{"num_key_value_heads": 2, "intermediate_size": 448, "hidden_act": "swiglu", "norm_place": "pre", "init_std_o": 0.00726, "init_std_up": 0.0291, "init_std_down": 0.00388, "optimizer": "muon", "decay_shape": "linear", "doc_mask": true, "train_tokens": 153800000}
Each number is 50 + 15 x the weight over its row's rms, rounded and kept within 0 to 99. Layers, rows and columns count from 0. The size before them is the row's rms in percent of the matrix's.

# layer 3 attention query, 128x160, rms 0.301, rows 0-43, columns 80-159
088:62 43 51 51 61 53 50 35 43 36 37 51 58 55 65 44 37 46 35 00 55 62 65 38 42 50 43 70 61 39 20 57 34 67 22 58 40 41 49 46 45 36 43 33 49 64 55 66 57 49 57 47 63 57 36 49 49 64 52 64 59 58 47 67 47 44 43 45 22 60 38 70 49 61 27 64 30 46 44 51
098:47 47 44 43 72 33 67 68 46 38 71 57 52 31 55 60 31 44 41 64 71 35 57 29 26 66 71 50 46 53 60 55 48 62 54 89 47 45 58 75 81 59 39 70 51 51 38 37 63 29 44 24 24 48 58 48 60 62 35 46 12 21 70 49 17 36 42 69 65 43 33 22 21 44 57 59 40 70 20 71
097:73 61 62 43 77 30 64 52 66 45 52 65 25 35 55 25 56 61 24 22 34 53 64 50 81 34 60 63 35 48 37 53 21 70 30 44 65 52 32 41 29 53 46 51 53 43 75 56 63 50 47 39 37 42 42 61 43 35 58 66 52 73 34 43 54 29 49 59 52 62 39 41 49 55 70 53 61 52 66 36
114:64 37 42 26 38 28 60 58 86 76 44 61 63 43 39 61 40 33 50 55 47 66 48 54 53 57 60 65 59 57 55 31 41 49 54 64 36 35 44 97 18 47 37 36 71 50 54 60 59 41 73 49 38 52 75 25 40 77 75 50 65 68 55 66 61 52 78 69 68 73 69 56 49 55 54 55 68 59 28 79
097:64 49 60 26 52 29 65 64 55 62 58 66 51 34 51 67 58 66 54 65 34 42 37 40 26 50 46 42 80 73 55 45 70 62 80 21 41 54 47 44 45 59 53 56 45 45 58 60 14 32 57 56 56 79 59 60 27 27 38 46 55 60 10 52 29 37 78 48 55 74 62 56 66 52 58 34 25 42 38 58
101:50 57 50 74 51 41 80 59 59 43 73 47 32 39 86 38 39 62 61 57 52 57 54 53 56 53 45 51 58 79 67 56 39 28 64 52 33 44 45 69 55 46 71 39 58 59 80 36 58 29 44 78 37 63 31 48 30 49 39 26 33 59 53 80 64 40 29 62 73 38 35 61 66 45 51 88 63 37 47 72
092:69 54 48 61 70 63 44 53 66 47 83 36 42 48 54 69 51 67 47 42 38 49 52 42 47 35 52 55 54 51 90 73 21 45 41 43 51 42 53 54 14 56 69 49 42 19 48 38 49 58 75 37 39 31 34 63 45 45 63 36 37 45 56 30 39 29 75 69 45 76 25 23 36 54 61 51 41 33 30 60
092:43 35 62 26 35 43 54 58 56 57 66 54 39 72 62 41 69 43 06 55 38 36 59 37 39 46 70 41 58 33 47 55 45 54 43 60 56 58 74 40 34 35 26 34 67 34 46 61 48 55 52 53 22 63 50 44 53 41 88 49 63 58 50 50 70 50 73 41 38 40 53 58 54 56 53 69 45 41 25 44
092:52 42 57 22 50 32 40 32 32 37 58 41 60 61 41 45 35 76 47 58 33 35 63 48 63 45 33 48 25 50 12 63 49 28 58 81 34 55 37 42 50 43 40 56 54 51 66 81 42 42 39 57 55 16 65 62 64 49 54 53 57 58 48 56 66 30 15 35 87 61 54 50 35 29 48 54 40 52 62 57
088:58 44 57 48 32 63 35 58 47 46 46 50 52 20 41 58 69 58 58 27 67 31 47 31 44 39 68 39 25 42 38 42 72 24 56 43 61 50 47 25 72 35 62 88 43 45 38 49 59 54 81 67 41 58 42 49 56 54 49 52 24 55 46 64 52 29 58 50 47 61 37 60 34 54 81 64 57 31 30 29
084:28 79 48 64 70 30 65 66 69 42 37 39 67 50 44 40 32 55 37 42 28 37 24 65 44 60 37 23 64 49 62 71 49 50 65 33 15 51 67 49 52 76 47 37 63 50 36 23 54 72 53 30 40 53 73 51 45 82 43 57 44 66 53 60 42 44 85 66 60 72 60 50 38 56 28 54 43 29 59 47
104:15 51 41 69 46 58 50 76 36 36 66 51 27 70 69 76 50 56 39 60 59 50 60 81 34 62 64 64 30 46 50 45 44 46 76 51 40 48 31 50 52 59 59 70 60 28 52 36 49 18 45 41 67 53 62 43 70 32 73 39 60 73 56 31 51 43 49 55 61 67 59 68 54 64 58 46 44 24 35 38
102:54 51 67 26 63 69 74 07 76 50 52 37 59 47 39 47 41 43 38 32 23 31 34 48 60 40 66 58 36 47 32 64 38 44 61 56 42 59 41 64 32 64 44 16 45 72 82 62 72 54 83 53 30 68 56 42 66 62 33 70 55 61 75 46 54 32 52 46 35 58 48 47 42 53 51 32 74 69 59 59
106:32 26 41 47 77 67 43 68 60 36 31 20 48 39 37 45 58 44 27 38 40 33 45 27 66 26 40 21 50 54 56 28 37 64 75 48 43 55 44 64 50 43 36 49 28 66 46 62 68 64 44 71 49 49 39 41 62 59 61 70 52 50 66 43 61 60 46 52 67 58 35 27 51 44 49 68 51 30 16 54
085:72 59 52 53 41 66 48 64 59 38 15 47 54 79 36 54 53 55 82 65 51 53 42 58 48 46 80 27 57 41 44 58 63 43 54 43 71 49 69 75 21 60 43 39 69 65 40 37 58 26 57 55 52 44 69 30 31 56 34 55 63 80 76 76 34 40 66 55 67 42 66 55 66 58 54 68 54 52 32 42
102:71 77 26 39 46 36 56 46 50 33 61 39 28 49 66 51 78 43 53 44 69 56 54 45 56 58 69 81 46 68 39 31 46 49 32 51 62 25 44 62 49 47 60 62 56 81 42 42 68 52 68 50 46 19 45 56 45 35 72 63 48 35 55 42 12 47 53 58 40 57 45 26 64 58 39 50 68 29 64 24
097:59 24 42 33 79 53 58 54 51 50 40 41 30 33 59 56 35 41 32 58 60 30 72 54 53 48 41 69 80 59 67 62 32 51 39 54 20 47 72 40 39 52 35 39 33 80 47 54 31 45 40 65 53 80 48 36 76 51 31 51 54 26 78 44 55 81 51 58 49 65 28 27 42 55 42 34 55 42 60 41
093:54 68 65 45 44 41 60 56 45 68 43 71 47 52 26 36 50 46 64 58 65 40 19 39 61 58 56 46 59 39 34 52 65 64 33 34 40 64 74 77 42 67 42 55 59 48 71 49 43 40 62 47 74 50 63 52 48 51 66 62 62 48 26 28 46 51 40 51 29 48 37 71 59 54 62 52 52 64 62 67
096:48 65 38 51 51 35 48 50 46 59 21 67 23 52 74 41 30 40 39 36 42 26 21 55 50 47 44 52 60 20 16 36 56 59 27 43 75 31 71 54 45 28 32 48 65 67 58 44 58 33 50 34 46 87 63 24 66 76 50 61 40 62 46 58 67 56 42 49 39 74 38 46 33 34 32 45 57 25 11 83
106:52 15 22 46 48 57 46 30 55 48 66 79 53 45 52 60 27 54 44 83 47 50 67 56 54 52 52 65 54 53 53 52 46 52 47 72 54 78 28 76 72 18 24 27 30 53 29 45 47 30 53 27 30 69 22 41 58 57 52 55 44 76 46 81 31 54 73 55 69 56 61 49 20 25 40 34 59 44 34 59
109:54 70 55 48 31 52 41 56 47 63 35 25 40 38 49 74 61 32 44 26 22 39 43 78 66 20 66 53 53 72 78 60 44 45 70 42 44 44 41 54 35 77 66 65 61 59 42 20 60 43 49 66 57 59 40 71 62 31 37 30 54 52 43 39 36 37 58 75 39 72 62 32 59 50 54 56 53 25 58 41
100:75 44 57 58 44 37 16 42 62 26 40 53 21 39 67 30 54 48 50 41 29 58 55 64 69 60 32 46 47 46 20 62 40 20 79 66 39 52 28 54 82 47 63 31 65 56 59 69 47 67 61 30 34 53 61 62 46 54 48 53 49 51 63 68 75 42 33 49 28 39 49 80 51 48 39 46 45 89 72 32
107:71 41 51 39 25 27 46 50 72 62 51 38 35 55 77 45 39 56 50 81 48 53 32 56 87 57 43 65 48 44 41 37 44 63 41 61 65 44 64 42 30 44 65 41 40 56 60 73 76 56 26 64 27 57 47 48 32 57 84 57 31 44 38 65 51 37 66 70 48 41 69 63 59 57 40 58 46 24 67 44
100:56 49 61 52 26 47 17 70 49 57 17 33 77 49 74 44 32 62 36 53 86 64 48 48 35 67 64 49 43 13 41 46 45 69 55 59 67 66 55 40 36 43 42 32 79 44 33 37 44 49 86 44 59 71 40 38 88 69 78 42 47 30 32 59 38 46 44 49 47 42 49 42 35 46 36 64 44 51 52 54
093:52 68 38 36 28 50 42 38 66 55 22 24 33 53 39 42 37 54 62 42 38 80 11 54 29 51 87 62 57 27 32 48 48 43 42 53 53 33 51 60 59 56 55 60 59 41 35 63 64 50 56 22 39 46 35 52 50 24 57 15 65 61 46 68 73 44 49 58 62 32 42 55 65 39 31 23 59 65 46 43
100:42 62 37 29 55 56 63 36 42 41 37 61 23 53 50 50 56 57 74 45 61 40 41 67 83 31 43 69 47 61 74 54 54 39 45 46 41 59 18 43 37 69 74 40 56 43 65 41 56 61 28 59 41 39 35 52 59 20 42 54 54 57 53 48 56 37 82 63 32 76 62 31 46 60 29 53 60 74 59 36
096:51 53 42 54 62 36 52 30 53 26 64 44 45 55 30 50 59 50 50 33 25 51 38 56 67 39 63 57 24 63 71 54 64 77 58 56 40 56 25 52 60 00 50 17 38 53 47 37 49 47 40 35 49 35 32 45 40 46 50 41 53 54 56 62 49 51 67 50 71 30 59 51 58 55 53 31 53 47 39 26
103:61 50 72 40 38 44 61 83 10 29 50 37 72 49 56 55 32 39 32 74 51 36 59 33 26 51 62 50 44 26 64 83 44 40 38 56 35 73 40 47 43 53 62 59 70 36 21 28 66 48 42 20 38 70 48 43 47 43 61 39 63 72 56 56 58 44 18 13 38 65 56 36 61 71 44 48 61 53 68 32
101:42 60 44 54 33 60 59 47 67 85 60 51 27 52 58 58 55 76 64 45 62 48 65 57 71 75 36 45 54 69 62 48 36 59 60 65 48 68 58 51 69 68 44 45 57 74 43 54 30 50 47 61 52 29 40 34 55 69 53 48 59 48 33 35 52 47 47 99 48 15 46 32 71 56 34 69 71 49 43 61
095:52 60 37 65 49 33 57 58 60 74 52 68 53 65 24 10 77 50 53 51 44 21 44 44 54 58 56 46 51 83 38 45 66 77 61 60 43 49 42 45 63 74 63 56 49 50 46 58 59 38 31 40 37 45 53 76 73 29 56 36 38 50 73 47 48 27 19 49 58 50 80 44 53 77 57 62 44 48 66 80
086:55 14 67 54 79 60 49 63 90 33 50 49 38 64 58 53 51 53 37 34 46 64 62 60 45 64 32 79 68 60 20 25 49 45 35 39 50 31 66 64 65 37 74 52 42 50 65 24 53 54 68 43 68 52 40 21 23 52 53 86 56 48 43 35 57 84 42 74 51 28 60 38 35 61 53 38 32 49 43 42
084:40 56 32 67 36 57 60 57 25 54 76 60 31 23 51 78 25 37 58 60 60 45 36 27 31 40 59 83 50 60 24 78 28 74 41 61 27 29 49 59 32 89 45 44 62 44 58 49 64 55 42 54 30 64 64 58 47 57 59 57 40 41 45 24 58 36 38 57 82 69 44 37 60 45 62 32 41 56 50 68
106:51 63 31 64 55 59 63 13 58 39 48 58 35 53 34 47 55 87 39 75 42 43 52 38 59 54 54 27 60 53 15 26 35 24 43 63 28 74 59 65 56 49 60 62 55 54 48 51 03 82 54 77 59 68 66 64 22 40 49 70 45 65 49 60 48 53 51 33 53 53 69 58 57 57 10 46 42 43 32 37
098:42 66 37 37 55 51 55 09 47 76 61 43 28 33 22 52 55 58 48 52 45 30 62 70 33 39 67 39 34 12 51 46 56 68 62 62 54 21 49 49 66 40 53 44 40 62 53 57 78 43 42 60 76 70 42 30 66 60 53 33 59 58 47 42 36 35 88 51 58 39 44 42 75 70 41 50 63 32 19 62
095:25 65 49 63 52 78 49 58 28 78 32 59 41 48 50 56 27 43 32 59 68 39 57 60 54 45 47 56 38 64 45 60 39 47 37 52 59 64 51 63 68 44 55 55 50 70 74 23 61 56 45 51 72 41 32 73 62 62 75 64 66 43 58 63 70 63 59 57 40 41 68 29 23 68 26 35 42 12 38 72
103:41 57 42 65 71 63 55 58 55 80 60 58 37 66 69 57 57 49 57 50 22 44 31 41 48 27 48 37 62 65 35 30 38 64 51 41 43 35 35 51 75 42 73 70 57 52 43 43 49 65 69 27 39 63 63 41 52 29 41 45 19 67 60 71 64 57 44 58 53 54 75 50 62 52 37 76 41 73 65 67
094:36 65 44 34 27 29 37 45 45 28 24 40 64 51 43 46 56 82 52 51 51 47 54 72 37 74 41 45 69 65 55 63 29 41 45 61 56 46 73 52 47 64 28 46 28 43 43 31 43 64 50 42 80 46 52 32 48 35 37 47 79 63 35 63 55 64 34 48 25 76 47 48 76 38 49 51 50 60 46 50
095:62 62 71 55 46 53 37 23 69 49 50 59 43 70 57 56 47 68 23 64 57 27 41 94 80 69 59 58 33 40 47 45 59 86 55 35 65 62 35 28 51 53 62 53 61 53 20 50 45 61 19 27 85 66 45 12 13 58 47 50 61 37 63 50 52 43 44 61 56 33 48 30 56 37 53 39 55 52 43 25
107:40 62 63 46 54 33 48 74 32 49 10 73 35 58 52 63 60 37 52 47 69 46 52 77 38 63 53 64 28 37 61 68 44 49 20 60 30 59 26 40 42 40 69 40 73 64 45 62 56 34 52 55 54 59 76 39 47 71 70 35 32 45 33 40 51 71 52 44 68 58 72 27 28 52 73 33 49 52 27 28
089:56 44 55 44 49 39 78 60 31 60 68 32 24 07 59 52 61 39 14 54 51 22 61 54 39 69 47 62 56 50 77 47 42 34 35 47 60 23 40 37 31 63 49 61 59 49 46 70 53 42 45 34 30 42 21 63 71 53 45 70 71 63 73 50 37 50 27 53 66 40 39 70 42 49 36 61 65 33 56 32
097:62 39 47 64 50 52 49 76 35 70 55 35 30 56 47 45 43 37 50 25 36 44 39 45 43 29 95 54 56 45 58 54 20 51 50 40 89 52 35 61 44 52 55 39 42 71 34 49 52 47 35 41 39 38 39 55 33 77 35 70 35 18 63 28 20 33 54 30 49 30 66 36 25 74 54 68 48 57 39 21
102:44 43 44 53 72 73 73 43 64 57 60 39 92 57 38 41 65 28 70 49 56 41 49 66 71 63 64 67 69 37 62 58 32 44 56 51 61 28 33 59 55 67 39 58 70 54 67 64 77 70 38 44 39 65 62 42 66 69 58 67 64 51 70 37 39 75 63 58 33 55 49 48 61 35 50 37 49 44 41 40
100:52 47 42 37 50 58 52 67 15 28 51 41 40 52 58 40 76 49 61 45 30 57 52 62 66 17 70 40 33 10 61 43 61 56 42 52 61 33 68 33 61 54 43 21 52 72 75 60 55 61 36 46 80 60 41 59 68 61 39 39 46 52 64 57 69 40 58 42 32 47 55 45 51 68 40 44 43 60 67 26
100:56 49 26 65 42 57 51 59 54 51 49 66 63 89 68 50 41 60 46 51 32 40 36 44 69 39 48 58 61 35 33 20 59 85 47 39 58 58 42 31 66 42 45 38 59 42 60 87 61 69 50 57 39 32 63 67 39 74 33 18 38 46 49 45 63 58 69 27 45 85 52 64 52 32 47 26 31 68 22 68
# layer 3 attention key, 128x160, rms 0.284, rows 0-43, columns 80-159
104:44 54 41 33 48 54 49 51 50 63 61 66 56 00 47 54 52 68 50 00 61 42 37 54 72 37 57 42 41 76 31 43 79 68 40 63 42 36 62 55 35 37 47 60 58 45 44 45 30 30 54 37 41 62 38 38 57 55 66 19 24 26 45 46 44 52 35 70 73 55 55 56 59 35 57 42 54 56 49 53
099:53 35 53 65 39 57 32 29 35 45 40 69 79 65 73 65 48 62 68 58 23 58 54 77 60 34 50 57 42 50 48 48 61 58 59 50 52 48 33 29 47 06 64 40 43 70 43 44 49 90 65 42 56 52 38 47 65 46 48 48 44 73 80 68 61 64 54 50 77 53 49 52 40 55 47 31 70 43 50 39
096:38 56 37 41 69 46 31 50 58 67 45 11 70 62 24 67 45 66 71 31 71 32 45 48 29 50 48 47 54 67 54 25 60 55 45 52 35 53 48 45 57 51 68 30 51 30 31 59 71 37 72 61 49 41 37 57 52 46 47 50 57 37 55 23 43 40 55 59 58 35 35 65 63 52 61 23 55 50 47 40
110:28 40 56 41 38 76 48 27 59 49 44 26 82 37 49 47 49 51 28 31 23 59 68 38 41 37 68 42 50 44 29 47 46 47 45 52 43 64 39 29 41 54 58 60 59 43 64 57 58 67 57 72 29 79 45 33 51 62 39 52 63 57 46 56 38 46 63 74 55 54 51 61 92 60 54 64 42 52 59 31
103:17 43 69 44 55 58 65 49 26 45 46 49 52 76 46 55 66 45 63 89 57 36 40 59 63 47 50 49 56 32 60 59 47 30 53 61 72 23 53 41 55 35 56 60 35 50 37 56 45 55 28 57 44 42 53 45 65 38 49 68 46 41 48 47 46 44 56 56 55 44 25 47 43 58 45 49 57 50 32 34
100:47 40 68 40 76 47 41 49 60 37 60 22 57 51 32 60 54 44 38 54 54 33 62 55 43 88 55 70 52 33 54 54 62 78 52 46 43 67 27 77 44 55 41 82 31 51 51 63 57 27 64 63 63 66 42 67 67 52 55 67 60 70 43 35 40 31 41 38 17 61 42 38 51 75 83 63 49 27 47 56
093:34 70 38 68 30 72 30 50 31 43 30 58 63 32 67 42 49 53 43 29 41 77 41 61 41 50 48 49 55 38 51 52 53 66 41 38 30 50 43 54 27 53 37 50 58 68 39 44 63 51 42 51 39 78 40 55 39 59 61 52 62 48 81 51 39 54 34 49 34 55 52 65 64 35 42 70 42 29 62 19
100:62 53 49 46 77 35 44 56 40 48 43 62 38 74 45 65 55 69 60 86 31 72 39 44 77 54 44 45 44 37 40 41 42 32 44 63 55 54 51 65 59 50 59 58 72 39 52 39 59 53 45 49 35 53 51 52 40 46 36 77 58 55 60 48 36 38 59 25 68 44 64 27 35 54 54 63 53 48 58 53
094:46 39 30 43 38 46 36 67 55 59 83 23 52 46 41 23 73 32 44 89 57 68 22 67 45 55 67 53 50 22 58 39 81 56 36 59 77 62 53 70 46 47 64 31 46 51 48 26 61 33 17 43 54 52 65 51 35 63 40 66 68 60 56 44 71 65 44 68 54 52 55 49 53 75 35 91 60 64 56 54
110:49 61 51 35 41 65 45 39 51 29 57 38 59 42 58 48 38 32 34 13 42 46 64 62 47 24 64 51 42 49 39 34 29 67 40 46 23 28 56 49 38 72 43 49 65 48 66 46 60 65 57 40 45 50 27 38 54 68 37 43 49 51 63 66 54 61 50 54 61 63 56 51 52 63 35 64 35 46 61 69
116:66 53 44 52 51 47 42 39 72 62 47 55 43 34 46 43 60 53 55 00 49 49 49 34 61 32 50 44 45 51 40 44 51 54 40 49 51 67 38 40 43 38 77 45 54 37 53 22 52 51 51 57 80 69 38 65 11 49 54 38 51 36 35 49 32 59 46 52 60 45 37 67 61 39 53 55 46 38 49 50
099:63 70 41 61 41 37 53 72 58 41 20 30 58 53 64 61 55 36 55 57 43 56 41 59 43 47 42 21 35 21 44 56 73 65 72 41 44 48 56 58 41 42 73 44 53 56 49 58 69 61 29 46 47 38 43 58 53 64 32 62 67 40 41 53 47 58 41 58 29 78 64 55 60 57 40 63 36 63 45 25
100:64 31 38 47 30 67 57 68 72 60 50 53 52 61 53 58 41 51 49 82 61 49 32 31 52 48 43 66 62 17 49 40 27 50 61 57 60 74 67 46 37 33 26 47 61 35 49 59 13 17 50 40 39 59 20 49 52 42 43 43 81 67 63 29 62 42 66 67 64 41 48 24 56 67 52 69 52 51 65 65
098:55 36 60 34 42 40 63 27 52 78 75 63 55 56 50 50 80 61 86 36 42 59 53 62 54 59 63 57 51 74 39 38 54 78 48 44 36 48 63 65 36 42 49 59 78 49 28 53 15 62 66 71 58 57 52 54 75 47 39 34 52 69 27 60 47 59 68 62 18 37 66 39 84 13 50 54 59 51 39 39
084:37 47 45 54 54 54 79 57 50 59 87 40 85 43 68 12 46 49 35 28 54 50 64 35 31 33 50 59 62 39 50 33 63 75 59 49 63 69 31 70 37 47 58 64 46 16 49 63 33 60 53 36 61 73 59 74 37 71 67 49 41 56 31 34 49 70 47 83 43 51 12 62 40 64 35 38 47 54 66 59
083:48 54 44 72 67 73 47 60 46 58 56 65 70 59 36 55 42 51 64 49 31 55 67 40 25 37 53 68 50 31 48 54 21 33 44 47 67 52 53 66 60 54 35 56 59 65 71 77 39 38 15 37 37 41 32 68 56 60 56 64 49 44 65 17 62 58 63 39 50 22 59 51 25 51 81 26 41 35 50 68
140:51 83 62 24 43 50 55 35 37 49 73 65 54 46 30 32 68 60 70 17 55 52 40 56 46 29 70 43 31 66 49 47 73 61 40 54 37 46 55 62 75 52 52 53 34 57 40 35 48 50 48 61 50 35 22 54 39 61 63 37 17 59 56 43 47 34 40 60 53 55 59 59 57 36 49 57 46 55 42 37
106:29 43 46 51 78 50 51 35 37 50 60 47 52 32 53 62 58 58 05 75 40 51 68 50 36 66 49 78 44 34 64 42 64 28 69 43 59 55 16 49 53 36 45 73 54 35 58 36 48 38 63 54 68 46 63 60 64 68 58 65 48 44 67 62 54 30 60 62 80 35 59 52 34 39 22 30 66 51 46 35
119:60 75 58 29 66 46 56 49 69 39 50 50 47 30 42 53 54 64 37 29 45 43 27 45 41 41 63 50 40 55 16 37 38 65 53 52 32 48 40 29 30 44 31 82 58 54 61 40 57 53 54 43 40 57 58 28 43 69 76 44 26 21 54 49 55 47 58 70 70 44 58 48 70 44 64 66 41 56 31 62
115:65 33 60 36 47 52 59 52 62 46 47 47 60 44 59 62 39 38 36 74 79 43 44 67 33 56 46 67 60 43 55 38 61 42 56 31 59 30 39 61 66 23 59 33 54 46 76 62 45 39 48 47 48 17 45 55 55 57 35 49 65 57 39 37 62 49 68 37 45 50 33 71 53 54 49 58 50 76 63 67
103:81 57 36 34 67 38 75 36 49 73 89 40 58 48 41 47 37 76 36 24 82 51 55 24 72 46 89 38 28 71 36 66 65 68 55 44 53 53 64 56 60 46 51 46 42 64 53 42 55 62 45 68 25 75 44 31 19 52 68 58 29 76 33 64 47 32 22 57 47 64 25 38 59 24 38 54 39 42 15 30
093:65 45 57 40 43 60 64 43 84 44 64 63 40 61 58 62 41 77 66 41 67 51 60 45 27 47 54 43 42 50 50 47 59 58 51 38 22 62 44 23 54 73 49 46 36 45 50 47 68 77 55 36 58 42 43 38 59 39 33 35 50 45 33 23 54 61 44 65 36 57 54 37 52 38 42 51 59 31 94 81
101:39 56 38 55 61 45 78 64 38 24 45 54 23 42 76 52 62 20 32 55 42 42 53 84 51 45 26 44 56 60 47 34 81 38 63 41 41 50 60 49 28 49 25 94 54 39 42 43 40 69 27 42 58 33 68 54 49 38 56 70 48 48 53 26 56 48 40 29 66 40 56 59 44 35 40 40 71 66 50 60
091:69 52 41 46 46 68 73 41 54 74 56 61 45 55 61 69 68 37 30 51 44 83 58 42 44 43 42 34 68 44 36 26 26 22 62 54 46 63 56 56 56 59 44 29 55 68 62 50 72 53 51 44 47 38 31 44 58 55 54 55 57 61 71 83 66 60 52 59 31 40 52 57 59 35 49 67 76 60 23 31
094:67 69 79 47 63 61 59 51 30 29 46 32 54 47 33 52 35 55 29 55 52 36 75 45 49 54 69 58 46 55 24 38 65 82 56 57 29 47 38 64 42 64 43 21 54 38 42 50 45 63 19 61 51 76 52 53 31 49 46 30 27 55 62 42 06 66 47 46 54 43 38 34 56 49 57 61 53 56 36 56
090:34 39 71 52 44 27 50 36 68 50 44 37 47 64 88 50 39 46 37 68 43 49 31 73 63 53 56 54 65 60 56 69 50 61 49 63 68 33 39 56 38 42 37 39 54 55 62 66 51 46 23 71 29 61 50 30 52 27 49 46 69 60 31 10 62 65 56 81 57 43 56 36 56 74 68 67 29 54 54 66
094:50 21 56 47 74 65 62 80 45 55 50 56 27 53 68 60 63 52 42 27 41 84 68 52 78 62 45 67 54 07 50 25 27 35 50 54 39 51 21 42 52 58 72 65 72 34 75 66 32 47 48 41 57 62 62 53 40 47 46 40 56 42 27 61 27 45 53 60 34 66 50 69 56 45 40 41 55 70 58 48
103:25 62 65 46 66 68 33 46 67 69 23 34 34 56 47 31 53 54 63 34 26 40 48 39 47 55 47 48 65 37 29 18 18 36 56 58 31 52 52 39 56 70 36 63 51 75 68 68 51 37 23 46 52 59 50 44 32 69 38 62 22 45 59 32 39 47 50 83 56 57 55 40 40 39 47 60 31 69 32 43
098:40 27 62 82 30 38 42 21 16 55 40 36 64 52 46 37 62 44 40 48 38 27 52 66 52 55 33 26 32 64 82 42 63 46 54 50 52 53 49 64 36 39 65 53 57 50 29 43 30 35 27 44 32 40 60 34 70 25 66 37 56 39 56 61 37 43 57 34 43 53 87 55 62 56 45 58 58 42 71 42
097:86 39 64 50 47 63 35 76 78 50 51 39 61 49 36 65 24 54 56 16 53 63 81 63 53 47 40 76 48 55 62 37 52 52 38 61 57 91 58 40 43 58 45 72 33 56 43 51 45 58 54 61 47 72 26 55 39 62 76 59 55 62 37 34 23 41 68 55 58 77 25 52 39 60 58 56 39 54 58 63
081:57 73 22 42 24 56 44 49 39 44 37 52 49 55 54 62 51 47 52 45 34 56 78 39 69 38 56 41 10 45 61 54 65 28 52 17 46 33 35 55 75 71 44 49 15 68 47 55 54 48 75 38 34 39 76 30 42 37 31 50 47 58 39 41 38 44 80 41 39 31 56 50 50 66 47 47 78 60 67 36
088:26 86 52 44 47 28 51 32 36 45 34 63 33 60 49 46 72 62 74 43 55 26 46 65 67 46 34 20 51 28 83 40 59 65 54 26 40 64 54 91 59 17 14 64 48 63 29 49 65 38 55 24 47 51 55 45 63 46 50 40 32 39 59 57 28 47 50 57 34 34 77 57 49 46 52 51 51 62 49 50
094:26 31 62 18 34 32 49 34 29 58 41 37 56 80 37 28 36 35 46 67 53 57 52 61 60 49 29 29 68 00 75 65 15 64 62 46 40 42 41 36 60 50 62 23 62 38 29 56 89 46 38 49 39 44 43 55 65 38 40 50 61 38 60 64 41 18 38 36 40 44 54 59 31 41 45 49 61 59 38 65
089:75 25 35 76 27 49 52 58 33 48 55 34 63 41 38 63 39 43 61 99 51 52 60 50 62 81 48 57 59 80 53 25 33 75 68 46 50 62 31 26 20 53 55 63 73 20 21 38 43 49 83 52 50 38 48 83 45 69 61 56 28 52 46 47 51 72 34 52 48 67 50 47 63 36 53 44 59 30 56 31
092:74 53 17 61 40 34 60 47 55 66 28 22 47 33 65 21 57 26 36 73 42 50 40 22 62 50 63 50 44 67 54 36 61 46 65 44 37 27 44 36 62 65 58 35 43 34 59 59 40 54 58 44 46 42 63 38 58 52 67 41 70 58 54 69 57 44 61 29 43 35 53 64 47 54 40 69 65 62 62 43
085:61 39 39 43 47 28 39 38 32 27 43 39 47 52 45 71 68 39 40 57 46 61 53 53 63 37 51 32 59 44 24 83 63 38 56 31 51 45 06 35 62 52 35 19 44 65 47 44 46 53 23 42 66 40 40 27 24 53 40 52 49 52 48 43 26 72 42 52 51 54 45 61 67 44 67 12 59 32 61 41
093:63 62 37 56 62 44 62 63 47 53 45 52 49 60 51 08 35 55 67 38 46 33 34 12 30 47 61 38 34 62 45 19 83 64 58 59 44 27 52 73 63 33 53 60 76 29 50 85 40 74 50 51 51 68 63 51 64 45 44 51 56 40 47 33 55 35 44 38 60 21 59 37 57 39 40 47 55 30 36 50
087:78 33 51 63 56 55 62 43 58 60 27 33 63 76 82 32 50 48 65 57 24 47 63 40 33 55 21 48 39 48 63 54 32 42 46 77 39 46 68 59 70 43 25 50 56 47 20 42 60 52 75 47 58 39 52 79 48 33 48 47 52 51 61 51 60 69 74 57 51 57 20 67 45 64 51 53 61 56 48 64
095:58 36 59 77 39 64 72 63 99 41 46 44 69 41 47 64 36 26 47 48 32 50 35 44 38 64 55 42 35 33 62 46 36 33 64 69 38 63 58 47 36 42 57 51 23 71 58 13 33 51 24 40 54 66 57 49 30 48 65 56 61 74 36 35 54 16 65 62 23 21 46 33 19 68 42 58 57 43 48 70
092:33 85 40 39 67 34 35 44 64 37 72 58 46 72 27 43 49 55 65 42 48 48 58 73 65 55 26 64 28 64 37 36 49 82 53 74 51 27 68 48 50 59 63 69 47 45 58 53 68 22 48 68 47 51 41 50 54 59 35 37 36 32 20 35 48 63 52 37 51 43 31 56 54 57 63 43 53 59 24 29
094:34 53 54 60 50 54 56 31 21 35 58 61 46 64 38 52 50 60 29 56 17 35 52 51 46 68 47 45 47 25 42 10 27 52 52 62 40 48 44 63 45 34 46 49 12 22 51 53 46 60 52 43 61 66 57 76 64 56 41 56 59 56 52 37 88 36 60 44 74 63 54 50 64 51 35 21 41 22 58 56
086:48 68 57 45 56 78 61 28 63 64 63 54 75 42 42 43 65 67 55 37 31 41 56 47 32 53 59 31 33 42 48 52 51 57 75 66 52 65 73 38 60 50 58 73 53 51 35 79 21 42 55 85 45 44 54 62 40 40 33 20 69 66 66 29 48 53 52 43 62 40 36 57 71 42 30 57 51 27 55 33
090:52 40 45 47 48 47 48 36 52 64 67 37 42 38 64 72 43 22 42 83 59 35 46 54 32 44 81 17 62 69 55 50 38 30 36 36 58 34 28 81 21 76 56 63 64 26 46 49 51 56 58 25 47 70 49 38 57 62 42 37 59 68 67 36 79 30 21 83 56 41 64 52 60 59 61 37 84 60 83 55
087:68 69 66 50 54 55 62 52 43 50 51 69 30 41 52 30 62 60 83 29 80 52 27 46 44 76 61 49 45 42 48 78 47 29 52 38 40 32 59 57 54 49 36 58 57 81 27 46 42 65 58 69 53 78 26 52 54 45 48 52 77 79 44 65 36 62 43 48 37 32 50 43 51 34 55 59 56 57 48 50